From a checkpoint of a small transformer trained on Wikipedia: 2 heads of 64 (1 for keys and values).
Each number is 200 + 40 x the weight over its row's rms, rounded and kept within 0 to 999. Layers, rows and columns count from 0. The size before them is the row's rms in percent of the matrix's.

# layer 9 MLP gate, 448x160, rms 0.0654, rows 334-447, columns 40-79
099,190,209,227,179,215,166,234,157,243,206,205,165,160,267,279,162,157,218,231,197,134,219,190,161,246,91,268,171,121,190,154,199,248,147,228,179,265,274,216,240
103,149,248,217,238,166,245,248,183,245,230,231,227,156,205,171,216,198,239,198,254,147,255,206,257,242,191,216,237,212,215,203,203,232,99,187,154,237,271,247,230
099,220,172,183,166,281,214,228,186,166,218,197,237,190,190,186,205,156,237,222,270,172,168,140,238,218,184,201,236,199,234,197,252,209,172,177,149,245,176,208,168
089,223,230,150,207,201,210,183,172,229,256,230,217,237,148,129,208,218,197,243,177,188,149,229,216,195,262,177,174,207,228,156,181,164,286,341,248,226,199,257,173
109,162,174,236,177,214,212,159,192,252,237,266,216,191,163,151,191,181,177,190,187,209,198,187,120,168,184,226,219,192,158,160,282,126,142,243,247,207,238,176,147
092,239,216,174,148,181,220,172,226,160,224,136,202,159,263,186,236,193,250,221,144,251,212,220,262,193,138,226,239,158,187,210,190,239,176,245,208,181,281,211,252
095,193,257,268,224,202,220,235,207,198,182,233,241,167,215,222,206,259,156,188,191,232,225,217,182,140,135,236,200,170,247,200,293,171,190,134,230,131,218,189,128
097,160,249,228,266,248,230,245,270,153,262,191,320,169,148,215,181,203,225,114,192,195,239,151,256,174,211,168,214,192,200,272,220,156,213,208,225,224,248,177,287
103,229,206,252,222,262,124,317,187,200,165,223,290,285,212,124,169,192,147,199,127,276,216,222,216,171,229,187,286,197,198,139,309,168,179,158,229,179,219,213,153
092,194,242,276,235,221,197,194,235,179,242,132,242,194,264,158,231,210,146,198,245,182,230,175,201,150,246,133,183,166,212,169,171,190,121,231,286,253,181,216,242
094,166,184,272,129,229,221,115,244,215,220,163,162,220,206,229,129,166,222,190,258,145,213,208,256,264,237,190,228,131,243,135,172,139,244,243,209,167,190,209,213
098,200,194,166,126,230,209,252,178,204,151,165,106,144,202,181,233,173,165,281,150,284,252,259,158,231,221,221,210,187,209,219,210,236,133,137,153,198,199,205,165
103,184,209,195,274,226,162,201,189,202,178,260,221,195,214,172,171,211,251,201,236,203,241,180,222,161,235,199,227,259,241,240,229,247,179,168,271,200,170,250,192
093,123,219,127,227,221,207,159,248,226,181,304,155,245,234,215,180,189,206,203,224,232,279,284,269,220,170,149,187,196,191,245,288,191,185,234,179,221,196,200,248
092,225,135,232,221,210,225,201,258,125,183,208,109,132,222,195,253,173,208,178,145,246,177,187,249,248,246,254,198,154,148,180,175,151,209,226,266,219,194,239,215
102,183,222,254,137,231,262,201,212,237,184,183,249,211,214,189,185,148,202,196,177,193,234,266,194,160,247,172,202,220,178,303,194,192,218,221,209,193,132,252,210
099,200,237,131,253,178,302,149,218,258,198,249,206,202,175,166,225,227,222,148,223,203,251,158,149,288,234,159,148,254,153,177,110,250,147,222,174,206,180,171,209
102,159,236,108,168,303,150,165,181,167,233,223,221,202,214,259,229,178,215,210,128,191,129,198,154,220,194,140,220,207,151,193,177,240,185,182,202,224,169,284,134
102,201,210,265,202,221,244,202,162,123,226,225,225,215,136,195,259,182,171,236,217,219,229,163,236,120,179,262,179,221,247,201,185,106,197,212,181,222,176,212,144
100,278,167,203,191,175,211,134,150,234,256,204,208,175,118,235,269,184,128,199,200,179,204,256,261,183,169,207,232,165,175,219,181,154,204,158,268,194,247,197,136
105,176,283,209,140,209,182,179,236,292,213,128,237,214,205,240,149,186,199,247,236,208,232,204,204,188,111,151,276,158,194,220,199,245,135,251,201,165,186,198,115
109,140,223,214,226,189,218,251,211,196,190,126,259,222,150,123,185,187,255,243,271,171,250,123,196,197,240,180,219,195,256,181,229,227,229,125,128,219,222,153,213
095,127,204,193,228,129,174,216,238,158,184,237,248,225,224,229,212,148,241,265,221,158,222,223,96,151,184,177,183,209,151,188,175,190,173,212,199,231,203,162,234
092,204,176,201,178,173,154,203,218,200,246,212,296,138,212,172,178,201,193,206,180,193,234,175,109,165,278,177,185,122,177,210,195,241,240,211,192,229,157,232,258
095,164,181,226,287,228,246,305,204,217,118,203,231,174,157,195,160,169,228,198,201,231,195,257,198,142,191,184,168,187,222,189,221,227,204,218,258,148,164,191,216
088,171,167,206,202,255,215,227,205,221,209,184,242,157,207,186,216,246,146,195,222,184,238,179,241,250,230,214,206,237,312,179,198,156,198,200,181,254,214,103,198
097,187,227,202,126,232,145,216,232,245,216,185,175,318,214,188,224,194,203,237,247,287,173,211,155,194,195,249,199,194,250,277,191,210,202,197,159,207,170,262,90
101,189,232,197,213,199,184,162,233,92,164,170,135,218,282,175,168,284,202,205,233,151,249,234,161,118,177,160,176,201,169,197,128,221,310,180,132,256,206,215,179
094,216,184,159,122,177,215,168,187,220,228,217,166,247,241,187,196,218,143,234,188,218,120,207,151,195,88,227,232,202,252,140,275,182,290,200,211,181,136,196,250
120,170,264,158,228,150,173,168,239,168,206,130,197,256,222,177,216,207,270,226,209,170,166,197,196,161,206,263,153,180,197,110,204,249,244,210,106,191,179,204,209
099,185,195,154,190,157,256,202,173,189,194,153,181,202,189,230,209,208,227,262,260,118,185,168,204,164,137,174,224,192,297,180,171,158,190,145,144,193,238,171,184
106,257,224,258,187,130,285,162,209,265,182,184,268,277,185,201,251,167,229,193,205,251,166,251,163,135,213,151,218,267,208,198,218,232,263,238,164,237,293,138,161
100,173,287,233,193,209,249,237,152,236,179,168,216,132,170,142,217,221,240,256,280,193,182,215,116,211,210,229,179,233,190,187,174,156,172,202,177,188,248,264,204
101,189,201,173,249,191,277,170,228,166,257,213,197,201,182,213,152,190,215,239,220,203,198,249,252,196,182,211,209,189,191,293,145,211,217,249,192,209,186,194,194
103,213,181,201,247,170,225,230,241,238,166,243,210,153,153,187,196,222,270,297,199,124,178,194,185,239,121,195,141,213,194,188,135,173,207,127,149,165,243,226,178
093,176,277,233,226,230,282,205,184,153,234,254,227,252,186,134,186,156,124,202,161,238,175,209,206,214,224,207,209,178,206,228,206,228,187,245,175,290,149,231,252
109,143,170,216,136,172,180,97,232,122,223,183,138,169,188,154,251,176,268,166,209,159,193,252,204,272,155,207,212,213,167,215,209,151,235,199,228,249,201,273,232
084,163,190,182,167,159,149,223,181,181,223,249,231,211,215,168,207,202,277,220,160,244,129,231,136,199,243,188,159,156,209,208,180,231,160,243,233,136,234,149,279
090,132,218,199,209,172,170,163,159,209,236,151,195,241,258,274,198,182,210,210,178,204,224,207,163,275,123,152,233,177,183,183,234,166,220,234,189,169,238,153,166
108,213,189,190,155,117,173,218,273,187,248,217,245,231,171,232,280,177,184,221,157,193,226,287,187,136,218,251,298,157,208,201,284,171,212,193,274,276,205,190,232
102,212,166,194,220,180,205,158,172,193,207,184,200,150,223,218,164,117,228,179,184,220,171,248,221,165,195,261,265,141,218,222,228,168,186,163,200,170,231,185,192
099,185,208,242,211,151,147,178,203,190,129,241,177,232,169,187,224,200,171,249,207,178,255,175,123,204,147,227,158,234,201,215,158,239,211,261,162,214,173,301,217
089,173,228,173,146,234,234,160,229,130,206,210,235,209,232,240,109,209,134,251,170,184,157,173,181,269,227,229,132,105,243,164,164,202,203,221,207,173,217,231,214
086,214,240,211,210,312,244,255,214,187,218,180,266,237,283,196,216,223,153,173,231,204,176,199,186,136,204,199,140,217,238,209,244,131,216,259,188,302,262,206,177
098,239,217,254,200,223,128,196,130,159,168,213,197,146,193,226,137,136,182,226,181,216,157,174,187,238,207,227,176,222,175,140,215,117,201,141,219,231,233,223,212
101,181,278,180,180,195,238,165,128,215,267,155,185,223,244,162,198,140,184,218,188,237,185,206,217,203,209,163,195,199,183,201,196,146,126,225,162,150,202,179,197
097,250,223,209,256,171,166,229,188,146,229,239,200,248,223,226,158,222,188,188,214,196,214,226,206,232,198,205,304,226,257,270,233,239,217,258,276,160,214,190,131
098,264,218,221,171,247,146,214,203,157,277,164,228,248,200,219,227,154,199,264,254,185,192,183,224,195,210,173,238,135,219,255,240,218,238,152,208,190,234,181,178
105,160,235,208,250,209,194,164,228,216,181,217,248,152,179,132,142,206,202,199,213,179,171,229,209,205,153,221,234,122,177,153,179,227,252,188,182,232,222,206,204
093,161,257,153,166,216,170,276,200,214,213,177,246,158,261,256,204,207,247,153,235,185,110,265,155,271,140,256,175,169,211,243,175,219,188,143,204,233,109,256,191
102,226,234,258,220,163,159,224,182,117,292,135,201,259,195,195,201,197,231,279,204,232,105,174,177,175,185,246,222,217,205,144,229,156,224,176,161,151,216,241,144
105,139,225,216,169,206,161,201,151,198,267,199,208,228,171,169,101,228,198,155,223,155,163,187,213,218,189,246,234,248,225,244,153,210,187,209,149,245,181,232,270
106,230,226,215,184,273,239,159,322,207,177,137,186,227,113,181,208,275,198,182,237,189,172,172,255,164,241,253,225,165,211,155,197,207,239,237,191,269,216,162,160
098,164,214,172,253,226,169,152,174,189,155,261,285,226,162,214,234,129,238,189,207,160,186,265,190,272,214,194,202,207,242,197,197,190,175,235,256,213,160,208,208
099,234,207,186,137,228,166,217,167,219,153,195,256,201,183,164,263,117,159,272,180,299,203,211,175,202,125,169,249,163,197,197,213,208,181,177,161,221,215,173,168
095,166,218,206,243,178,137,294,113,125,166,227,139,206,226,219,275,191,226,237,240,193,200,273,241,192,173,211,143,188,193,199,211,183,197,187,270,211,270,298,239
109,195,137,163,202,191,198,305,246,234,215,221,232,131,179,204,239,178,210,254,213,237,237,247,159,178,175,223,200,166,299,199,181,87,146,169,235,218,186,219,148
093,212,235,171,254,245,267,254,206,179,228,181,214,193,216,200,264,195,271,173,172,202,203,196,251,209,195,202,192,184,242,191,109,152,242,238,123,226,148,281,231
096,254,212,212,138,219,180,189,201,180,235,191,265,184,186,190,147,215,268,188,157,195,257,218,189,274,186,148,154,152,190,218,219,238,145,147,227,137,237,290,167
113,180,194,265,171,260,206,173,122,191,245,215,176,241,181,124,178,153,164,220,210,238,243,244,230,236,150,209,209,164,201,165,209,240,213,247,240,237,147,199,161
094,189,157,165,234,176,193,229,172,218,120,201,260,142,187,189,243,166,194,192,258,289,194,179,172,149,166,171,155,149,204,251,198,203,183,247,223,227,178,155,234
102,216,175,153,227,194,191,185,175,226,212,215,275,250,173,83,137,268,180,143,178,190,91,118,185,194,190,189,118,189,161,191,189,197,171,258,146,222,98,178,221
090,195,236,248,175,178,209,207,197,259,156,195,109,181,182,227,165,190,198,167,144,214,99,259,208,209,171,177,165,207,211,198,274,164,195,185,209,130,191,174,168
096,229,275,184,141,156,171,151,210,177,155,130,230,212,197,221,180,205,173,176,171,189,227,202,163,238,299,197,206,159,168,234,255,204,191,235,205,224,249,228,215
107,239,159,197,242,233,123,190,195,235,163,191,169,262,191,139,189,214,292,141,173,149,154,202,169,170,174,237,141,268,235,277,160,244,178,110,188,247,234,213,199
102,117,243,186,228,197,219,231,220,151,201,221,222,220,223,222,184,241,145,139,165,233,241,209,153,170,162,153,189,184,318,201,237,128,207,236,150,223,188,207,169
101,168,130,173,215,259,175,131,163,218,177,209,260,280,190,187,202,132,234,227,247,222,230,179,265,185,166,248,245,258,262,149,157,210,183,183,144,267,222,221,207
096,91,182,205,165,207,284,229,154,194,219,188,201,159,170,219,175,274,248,189,192,217,276,236,228,159,87,177,188,195,226,323,191,203,163,158,200,252,199,237,197
105,226,245,266,243,237,221,151,162,170,255,209,194,119,167,223,186,174,192,296,222,153,237,150,216,186,223,190,228,193,238,155,218,234,203,195,289,148,196,257,220
102,110,171,246,145,171,184,254,178,124,269,254,195,134,190,175,197,128,114,262,212,136,194,199,161,182,203,203,166,209,256,175,140,182,195,183,246,200,198,170,179
101,264,185,215,184,166,171,204,210,236,199,189,229,194,176,209,166,161,215,193,223,177,200,164,241,89,156,187,176,303,225,210,188,241,153,192,149,241,180,171,220
108,206,209,256,220,192,206,207,227,237,234,209,216,257,167,166,163,165,260,185,249,160,154,173,224,262,180,172,195,199,169,167,119,152,145,235,199,110,191,201,149
103,178,114,158,221,251,186,237,150,195,171,156,219,240,165,133,138,220,202,198,207,187,168,218,209,181,145,173,192,209,244,206,274,190,227,174,161,171,244,183,174
108,152,228,230,201,216,263,184,165,173,121,228,216,127,253,252,199,214,184,222,221,259,244,222,222,160,169,202,227,230,268,251,178,179,169,228,226,171,204,178,199
095,225,185,210,216,221,129,242,154,204,213,236,219,196,152,145,271,202,178,208,203,126,202,137,171,244,142,202,243,226,136,130,205,218,189,271,209,188,300,207,157
091,247,268,260,179,186,200,260,263,164,229,224,220,181,176,137,191,181,294,274,171,158,174,242,188,197,253,159,177,180,204,282,237,259,192,167,243,177,226,204,150
100,227,186,123,224,189,237,213,206,192,260,228,208,213,144,166,156,235,199,282,214,260,184,175,215,167,212,116,128,118,252,253,191,190,199,154,213,222,194,222,202
097,245,166,210,116,227,188,202,157,163,301,269,212,81,208,129,267,201,211,190,188,209,211,232,151,235,143,180,214,213,245,161,223,173,120,156,125,165,193,187,165
090,165,268,291,203,221,234,177,175,237,155,225,170,202,187,196,269,305,177,123,166,236,210,167,187,244,236,215,184,249,255,202,190,230,196,183,254,151,273,145,144
101,208,214,137,211,204,145,190,156,251,179,133,284,224,194,136,142,227,197,202,209,149,206,197,224,206,175,193,222,176,147,214,192,157,175,209,223,206,182,301,238
101,239,171,239,209,228,222,248,258,144,187,285,196,192,143,220,179,272,163,218,239,236,130,247,119,226,177,240,178,234,258,228,147,212,229,199,226,205,166,141,199
097,199,143,145,165,155,169,173,237,131,247,93,156,229,237,161,197,254,193,199,226,138,161,185,177,264,164,228,213,228,216,215,175,215,156,217,234,191,236,201,169
102,216,210,141,167,188,205,213,184,154,209,213,269,317,233,143,207,176,293,225,207,177,203,157,269,187,197,245,217,59,225,238,202,241,169,192,243,257,240,208,164
096,144,250,205,209,187,207,224,183,160,153,215,218,287,212,227,146,265,198,123,210,141,222,158,189,165,140,241,173,191,160,276,265,221,218,239,240,221,229,169,238
102,183,220,183,145,177,250,258,219,182,168,150,127,185,170,183,150,248,215,212,248,189,148,170,208,186,173,182,224,176,208,138,156,140,190,155,175,175,163,216,216
106,179,205,199,286,194,217,208,250,138,171,208,304,247,257,158,246,154,167,109,140,111,225,218,123,135,204,164,245,234,226,230,193,207,255,164,174,118,175,232,266
104,163,211,199,176,234,236,217,165,129,152,192,256,178,178,177,145,215,168,98,132,168,187,208,226,200,125,227,254,172,196,308,183,158,230,203,235,251,194,220,175
104,195,219,203,143,255,156,191,225,179,173,224,207,176,228,184,278,286,244,199,150,183,238,233,247,135,201,239,198,263,225,165,248,147,143,196,275,264,218,164,162
107,239,254,210,211,226,165,173,225,284,224,252,205,251,231,228,176,213,209,224,239,276,198,193,193,198,157,258,200,217,211,243,127,304,191,234,183,233,143,248,176
096,203,187,226,228,123,186,198,184,166,242,217,227,225,217,217,209,246,255,204,152,208,134,164,161,185,163,229,214,248,106,146,151,216,156,266,229,243,206,175,193
101,146,248,226,155,239,199,212,140,174,196,266,172,175,129,157,178,120,185,191,264,146,196,192,179,240,171,171,169,205,211,180,245,154,155,325,235,173,223,151,144
098,201,256,175,174,210,163,158,175,192,253,154,136,150,119,233,180,152,219,238,264,224,266,197,198,156,164,124,188,148,244,159,144,261,229,188,202,266,194,172,226
102,209,215,287,193,105,206,173,227,225,153,182,263,197,190,158,224,269,201,204,224,222,202,162,279,234,245,151,194,226,205,289,202,237,189,229,216,215,191,190,213
107,212,264,278,195,148,187,171,76,198,167,198,211,207,183,209,184,237,184,201,260,204,198,156,184,228,165,148,188,239,183,294,249,197,230,188,225,220,268,186,160
096,148,207,209,178,218,160,235,138,197,232,215,233,265,108,190,194,183,133,283,211,221,170,248,152,185,175,275,213,234,192,195,271,246,121,228,202,130,164,198,228
097,219,189,218,246,146,263,177,218,172,264,187,187,201,227,209,218,223,213,162,208,138,217,241,171,204,234,232,257,170,192,163,162,207,149,249,193,181,114,181,138
105,322,221,239,193,207,238,170,195,260,248,217,167,159,194,160,255,157,240,244,164,171,256,122,196,184,101,224,213,213,244,212,133,150,241,276,136,212,148,166,127
106,231,161,201,138,217,188,158,212,123,147,188,179,159,251,207,272,184,228,248,192,214,214,188,236,208,210,159,186,125,244,163,188,213,161,277,176,183,165,193,176
100,220,205,216,251,221,171,98,241,232,169,166,172,197,181,182,211,200,251,215,175,173,216,234,226,257,199,206,212,218,121,216,167,185,189,156,205,190,203,260,131
109,185,199,213,176,188,224,194,177,113,154,119,157,200,142,146,180,228,235,192,236,208,166,225,183,207,237,187,195,144,209,256,169,182,178,241,256,218,120,204,241
104,153,225,314,221,153,230,185,183,195,188,236,203,184,271,135,240,214,150,190,188,215,135,198,167,154,265,230,139,234,174,183,235,196,203,257,217,197,171,200,183
098,148,198,212,236,210,191,199,194,183,284,176,215,202,199,191,202,207,179,150,190,211,253,203,184,146,243,160,217,171,229,213,264,155,167,218,203,148,144,275,248
088,268,210,196,188,221,163,227,228,166,241,148,210,185,171,148,224,242,231,155,273,182,178,176,232,230,161,183,191,175,228,209,165,271,235,195,144,161,234,188,126
099,257,200,230,199,273,164,191,241,229,250,208,150,172,135,183,221,160,150,255,233,220,172,268,192,185,169,244,227,298,198,212,206,161,203,211,111,212,147,164,197
094,190,261,185,142,187,177,187,188,249,179,136,191,301,126,224,200,241,174,219,149,225,210,178,122,119,220,218,214,203,269,184,242,166,83,195,209,290,185,197,179
105,251,249,207,224,142,208,194,287,163,116,158,213,190,229,197,109,198,177,243,250,209,175,255,214,236,194,225,187,264,295,201,183,122,167,197,263,191,132,207,214
099,170,141,260,215,169,142,237,201,190,189,190,212,168,195,190,200,193,207,205,190,95,152,152,297,164,272,183,214,192,234,191,179,177,192,173,256,108,179,129,185
094,174,229,157,221,156,223,179,202,246,292,180,121,134,134,194,238,210,154,164,218,132,227,194,246,282,166,210,238,113,132,131,173,229,206,202,190,157,176,250,152
094,106,202,169,211,180,327,172,96,154,119,123,154,175,209,172,155,136,94,204,185,126,216,212,230,143,164,242,154,196,213,235,176,213,226,212,203,178,247,168,217
088,140,214,180,175,242,223,198,239,197,211,257,275,163,180,186,169,193,204,195,177,213,204,219,122,176,141,276,179,164,201,198,243,200,252,244,177,210,211,295,161
102,184,286,248,146,164,224,187,238,162,168,122,240,215,183,172,186,246,165,171,277,216,189,159,246,179,233,207,129,175,222,276,186,164,211,253,135,254,160,266,168
093,225,207,148,144,245,229,249,217,231,202,151,240,202,138,228,176,214,225,130,160,231,198,250,198,251,216,161,190,223,271,196,201,191,168,162,192,218,263,212,219
105,147,197,153,203,301,203,185,205,183,166,273,214,123,132,179,235,231,184,182,163,198,182,158,208,194,261,202,180,147,236,167,187,213,77,192,185,182,207,202,258
112,213,297,221,153,149,186,177,205,249,209,251,253,220,221,199,238,206,228,188,154,222,147,242,227,184,240,124,155,182,281,171,250,225,265,231,188,249,172,156,133